Each number is 128 + 24 x the weight over its row's rms, rounded and kept within 0 to 255. Layers, rows and columns count from 0. The size above them is the row's rms in percent of the matrix's.

# layer 4 MLP down (transposed), 1728x640, rms 0.17, rows 561-586, columns 40-79
size [ 98  99 102 100 109 100 102  98  97  98  96  99 102  99  96 101 103 100  95 104 101  95  95  98 107  99]
[[ 83 124 174 102 132 111 182 141 158 111 141  89 157 123 148 139  99 132 129 147 126  93  94 156 113 120 152 139 135 102 162 100 140 103 123  84 143 143 126 146]
 [153  93 127 131 127 126 139 126  94 101 119  97 117 173 127 113 150  94 166 105 151 138  91 132 138  98 144 116 116 143 136 137 156 141 119 147 147 128  66 147]
 [125  67 156 116  89 139 135 146 136 103 104 112 141 109 129 110 122 116 101 127 102 101 145 112 117 140  86 122 149 124 127 164 104 169 145 124 115 149 109 121]
 [104 100  76 186 126 106 126 142 101 177  98 138  79 101  99 143 139 142 140  94 133 145 107 141 112 120 127 173 137 134 158 104 120 147 125 172  74 105 150 174]
 [108 107 155 109 131 145 116  85 163  85  89 127 144 149 109 178 170 124 132 147 144 140 101 119 114 126 134 117 120 114 104 124 118 121 109 151 105 162 137  80]
 [146 123 119  84 143 100 173 126 166 154  79 153 151 183 111 127 122 131 134  76  74 122 137 132 164 131 138 104 163 163 106 126 107 123 153 155  90 120 142 141]
 [126 133 104 115 153 141 149 120 134  72 148 129 133 100 131 133 140 120 119 118 133  81 108 107 144 130 132 125 158  66 154 162 125 133 145 111 159  88 113 128]
 [159 135 133 113 126 181 152 123 112 136 153 110 103 117 149 103 105 119 125 130 131 190 138 127 123 130 117 108 129 125 126 149 163 141 128 126  96 158 110 132]
 [ 97 133 127 156 128 119  94 156 111 159 168 112 118 133 141 122 180 130 117 128 119 125 111 133 123 150 126 159 124 125 124 168 105 168 144 140 141  84 139 140]
 [154  78 128 148 121 133 170 119 138 123 123 117 121 155 147 142 125 115 102 131 117 125  96 137 136 119 101 129 129 156 128 137 132 150 143 134 145 151 100 108]
 [162  89 137 156 109  73 118 116 135 119 139 151 121 115 167 155 137  93 123 129 160 126 145 128 142  93 121 154 129  92 162 120 153 118 118 177 118 152 119 131]
 [ 96 114 144 135  95 113 149 108 115 132 114 149 148 141 115 112 106 110 126  87 132 135 139 144 151 121 144 152 151 103 123 126 159 162 131 111  94 126 135 162]
 [127  57 139 130 130 110 119  93 105 156 120  97 135 156  88 129 108 132 137 138 118 169 121 130 111 149 112 141  83 141 124 103 140 155 127 143 180 121 105  86]
 [ 90  93 127 146 121 136 111 104 106 129 149 121 119 113 125  73 106 101 117 129 129 158 107  97 150 126 168 184  85 136 117 151 125 140 132 145 146 102 152 141]
 [140 151 141 121  86 120 109 163 152  78 141 135 152 137 130 178 149 102 112 124 144 141 131  82 149 136 135 104 126 139  94 171 180 139 218 157 121 168 105 103]
 [131 130 117 117 168 176 113 125 183 101 114 152 141 192 156  98 136 168 130 114 168  90 131 113 149 165 142 125 118 183 120 113 136 161 118 145 120 143 132 117]
 [153 109 114 102 147 148 125  98  89 134 143 104 157  95  90  88 127 143 144 110 129 176 100 115 156 125 129  88 146 120 145 122 123 139  98 120 109 146 144 122]
 [139 106 135 157 100 150 118  89 109 148 121 110 102 162 145 115 142 115 134 171 111  98 134 115 146 162 133 163  95 121 112  99  95 102 102 143 140 182 106 167]
 [106 108 154 162 117  75 113 148 103 101 123 142  85 130 153 167 127 154 148 145 115 112 151  80 114  97 158 132 167  63 168 131 143 143 154 162  82 175 121 152]
 [140 114 153 153 148 143 140 155 145 122 111 145 142 165 132 133 154 125 124  84 140 113 142 128 138 134 143 139 130 174 118  92 127 110 161 130  91  88 163 148]
 [110 138 135 139 105 128 119 157  62 135 136 145 147 151 119  95 146 109 148 141 114 101 172 107 114 130 115 154 108 112 111 163 143 170 123 136 164 119 102 112]
 [116 138 122 181 171 165 150 102 130 147  98 166 150 133 143 139 126 103 129 179 125 137 150  85 120  91 173 120 154 138 187 117 109 108 138 114 142 102 147 128]
 [124 106 164 132 140 128 119  63 145 124  81 100 152 136 129 159 114  92 138 118 123 153 102 176 183 140 155 113 120 106 121 133 127 146 139 135 156 113 112 177]
 [149 162 179 118 107 140  95 106 155 133 108 156 130 156 132 168 107 139 137 137 100  70 174 143 174 137  94 159 129 186 143 132  95 122 114 122 138 137 112 164]
 [ 90 141 131 123 143  97 119 125 116 145 175 138 133  96 104 123 147 161 113 108 111  99 109 126  50 138 129 116 135 132 103 140 132 137 148 104 112 206 126 121]
 [139 123 139 126  72 155 131 116 115 105 165 119 163 130 138 138 155 141 108 163 119 128 138 129  86 125 126  85  54 127 118 165 115 131 147 130 124 127 134 118]]
# layer 4 MLP gate, 1728x640, rms 0.167, rows 562-586, columns 40-79
size [ 99  96  96 122 100 101  93  98 108  97 102 130  96  95  98 100 102  88 102 105  98  94  98 100 111]
[[125 116 159 136 138 146 117 125 154  98 122 146 124 156 111 150 128 179 102 144  85 130 111 119 134  73 140 125  81 117 134 159 135 124 138 136 133 135 133 141]
 [114 135 173 128 110 159 128 120 126  97 102 138 122 113 164 130 100 119 112 114 168 145 102 117 103 153 116 118 126 130 139 147 110 118 108 126 136 163 123 130]
 [173  90 130 128 116 133 112 136 147 125 126 147 105 139 131 161 122 146 147 100  96 132  78 115 143 102 131  98 101 110 111 136 163 158 138 137 120 169  96  98]
 [142 124 110 135 139 184 124 143  98  76  55 136  77 134 142 110 123 140 136 131 139 122  85  98 116 116 151 109 119 154 144 153 128  86 108 145 133 101 105 171]
 [123 150 117 110 106  93 120 106 124  93 126 109 135 124 142 129 118 138 126 125 127 126 107  59 113 137 126 131  59 139 151 158 120 130  71 157 173 120 132 142]
 [113 112 104 118 138 106 136 107 114 137 156 136 119 133 123 127  96 130 172 148 115 115 142 138  92 114 130 112 114 137 174 116 119 134 144 112 101  86 147  74]
 [142 152 102 137 128 168 146 139 121  98 124 145  63 118 121 154 130 125 124 130 135  96  64 110 183 111 122 143 151 148 116 146 139  76 108  93 136 173 127  84]
 [128 152 144 122 108  94 185 135 159  69  60 150 190 108 136 140 138 157 126 131 122 114 136 122 103 114 138 140 107 116 116  98  89 123 107 170 149 111 112 116]
 [119 121 141 108 172 132 156 144 121 116 116 147 111  98 156 118 108 165 130 148 135 151 135 156 103 107 153 142 124 173 106 146 115 136 162 133 107 123 132  84]
 [115 144 134 107 167 130 160 153 126 113 110 151 131  94  96 146  98  75 187 148 157  96 136  76 110 112 121 114 127 114 100  86 185  89 114 100 144 129 164 134]
 [ 76 135 143 114 115 156 136 112 111 107 119  95 123 142 176 105 169 123 114 155 129 105 150 127 101 117  83 184 168 117 147 108 129 112 119 140 106  84 165 134]
 [142  83 157  75 123 124  91 150 113 120 130  97 145 166 130 153 145 107 112 141 120 142 138 136 175 113 104  96 150 152 121 107 134 129 144 120 155 118  96 124]
 [158 130 142 124 103 122 145 153 120 130 187 147  87 116 142 126 178 130 132 103 173 136 141 163 138 127 131 127 134 121 131 150  88 164 128 116 167  85  87 134]
 [ 88 145 154  95 122 172 123  82 139 130 124 166 136  75 111 131 126 141 141 146 105 130 140 129 143 134 140 180 107  74 108  73 119 137 127 102 138 127 114 106]
 [125 135 118 141 188 105 159 128 106 115 131  98 123 104 145 136 180 153 101 160 110 125 145 131  69 129 130 155 150 113 144 176 121 116 129  99 123 118 112 173]
 [115 106 144 142 127 150 109 127 134 128  98 128 192 133 126 111 181 140 123 123 115 123 115 114  93 123 113 154 106 128 130 140 112 127  91 143 144 110 158 151]
 [ 99 118 127 134 168 164 145 140 154 124 126 143 156 105 137 121 134 101 141 181 129 146 138 155 133 144  97 164 144 126 133 161 148 151 118 115 100 110 152  77]
 [105 118 126 144  69 100 149 104 154 135 131 126 157 165 157 106 123  87 132 114 151 175  97 131 142 132  75 150 153 142 169 122  96 132 143 139 145 104 144 103]
 [135 147 136 111 128 123 118 110  62 128 108 129 141 151 138 119 115 100 164 181 145 118  94 166 107 120 103 165 122 145 158 129 100 151 117  84  80 118 110  90]
 [117  97 115 162 120  71 128  95 147 138 130 121 146 155 141 133 135 127 129 128 110  93 108  98 124 146 139  90 131 134 113  86 148 142 118 126 151 134 143 142]
 [163 126 130 134 142 113  87 104  71 152 130 108 131 134 127 123 135 126 142 147 139 124 124 136 126 135 157 164  90  94 157  86 146 126 139 128  66 148 145 102]
 [153 122 117 125 188 156 117 183 112 161 150 129 154  87  71 146  98 102 161 162 130 134 167 138 108 113  92 110 133 125 102  75  96 124 154 129 130 110 157 126]
 [157 107 112 137  97  86 129  90  90 106 175 147 143 131 130 170 111  88 113 114 104 104 136  99 138 155 116 161 126  75 142 149  97 122 100 166 168 140 103 146]
 [ 76 117 113 123 107 105 136 132  93 139 102 128 104 141  77 161 137 137 122  63  88 175 123 153 130 123 109  96 159 135  95 104  65 136  98 123 164 165 156 127]
 [177 115 106  87 138 114 116 153 125  75 145 120 176 147 162 162 105 116 158 111  93 178 120 180 141 116 119 148 163 132 137  96 141 110 135  94 136 149 113 126]]
# layer 4 MLP up, 1728x640, rms 0.174, rows 562-586, columns 40-79
size [102  97  95 125  95 105  95  95 104  98 100 107  99  94 104  99 103  91 103  99 104  97  98 110 109]
[[165 131  86 137  92 161  80 141 122 122 148 125 125 131 113 132 129 120 131 125  82 154 109 116  88  95 121 133 126 169 171  80 168 125 134 107 120  98  95 113]
 [102 172 113 103 135  97  91  90  98  93 100 127 122 150 126 162 116 141 143  96 124 115 116 156 123 161 130 144 112 111 125 170 109  84 119 106 155 123 100 132]
 [102 130 132 169 115  75 170 135 138 116 125 122 139 130  99 125 174 174 122 153 156 142 135  89 126 119 122 169 121 182 104 106 119 142  99 141  85 161  82 121]
 [122 130 113 116  97 128  78 148 124  85 147 137 170 150 119 135 124 120 163 148 179 121 116 141 189 133 112 135 134 148  91 117 123 127 129 121 130 146 153  59]
 [ 88 115 136 119 101 130 159 117 123 145 140 113 149 138 129 145  75 136 141 100 135  67 137 118 136 112 153 136 138 128  90 169 139 124  92 148 119 132 126 128]
 [173 144 116 102 129 113 111 130 182 113 148 116 151 150  99 136 140 112 100 122 150 143 172 100 105 127  97 132 160  98 157 116 129 142 126 153 143 154  95 136]
 [128  98 144 150 108 129 133 145 125 122 168 149 133 113 169 122 111 112 127 135 145 123  63 133 146 132 129 134 124 139  98 142 153 111 138 134 138 187 141 105]
 [159 100 120 143 145 111 148 168 122 143 139  90 133 131 113 146 158 143 148 118 141 112 161 102 111 107 140 129 126 138 135 146 101  96 160  79 109 138 122 148]
 [136 113 130 139 153  90 147 135 146 121 108 146 119 144 159 113 126  87 131  84 104 163 109 147 106 138 149  81 132 186 123 130 137 164 136 129 107 121  84 156]
 [130 143 113 152 146  97 150 138  80 114 210 115 139 111 118 134 151 129 120 138  99 126 164 109 152  77 137 138 152 143  99  98 145  88 122  96 137 149 145 165]
 [150 119 152 117 110 103  93 113 113 129 136 131 139 125 123 121 118 122 134 116 148 166 153 111 114 123 147  69 116 119 164 117 122 117 117 134 136 173 149 113]
 [113 110 139 135 160 141 118 132 122 104 112 108 103 151 147 136 160 115  87 162 110  92 115 143 136 111 104  83 165 127 147 139 128 119 147  97 102 119 118 124]
 [139 131 107 114 165 135 124 119 150 148 150 146 116 101  78 111 105 162 161 143  81 120 127 119 109 131 109 126 111 135 142  75 158 131 163 126 122 142  99 108]
 [190 116 179 141 105 130 141 136 108 135 111 108 162 142  99 116 186 149 111 133 142 121 125 130 152  77  92 141 115 117  92 108 134 135 118 123  87 109 131 118]
 [128 104 103 117 167 155 145 147 113 106 152 102 138 152 120 159 104 113 136 126 144  99 169 175 113 138 152 145 113 122 117 126 170 156 139 118 145 134 187 100]
 [133 130 121  96 123 117 151 125 116  72 110 134 112 107  60 126 142 144 119 153 112 175  95 115 123 125 126 131 123 142 155 157 125 108  89 140 142 134 114 140]
 [147 112 115 134  92 126 143  57 130 157 130 126 142 139 136 131  84 130 109 137 160 117 145 126 152 134 154 122 170 154 158 135 113  77 160 142 114 128 130 131]
 [ 91 125 161 109 150 109 112 123 173 168 146 164 147 128 128 145 105  81 108 148 145 142 155 129 139 154 125 150 122 177 135 102 143 154 170 109 105 109 131 100]
 [111 152 113 140 120 113 109 150 137 115 134 189  84  99 114 109 136  91 128 178 146 190 151 100 112 162 129 147 132 128 132 147 145 135 126 109 135  83 112 155]
 [120 104 121 146 123 179 166 174 147 160 129 138 118 162 160 132 139  88 104 131 101 141 114 135 109 101 142 106 177 164 132 136 141 119 150 102 110 106 135 132]
 [126 172 143 114 102 136 167 120  96 136 126 113 141 107 118 136 154 105 131 122 121 153 107 114 124 117 127 110 117  96 140 147 105 152 111 128 104 117 114  96]
 [ 95 107 126  87 112 121 101 168 116 129 110 118 111 129 113 134 120 146 146 116  73 153 160 136 152 122 161 136 129 133 148 131 131 104 127 120 117 110 133  98]
 [ 99 138 138 136 131 116 136 127 161 114 158 110 104  95 119 130 115 145  63 174 111 122  95 134 134 139 100 120 142 132 110 124 119 130 105 120 103  94 140  95]
 [164 133 176 142 123 125 129 127 116 136 118 119 120 113 146 111 133 109 115 178 151 145 155 103  90 126 149 189 136 124 183 119 106 140 117 121 159 114 142 138]
 [145 133 149 137  82 149 144 107  96 130 134  97 144 126 164 158 147 139 120 159 127 108 112 133  88 120 120 123 128 123 136 127 137 140 140 124 146 135 158 119]]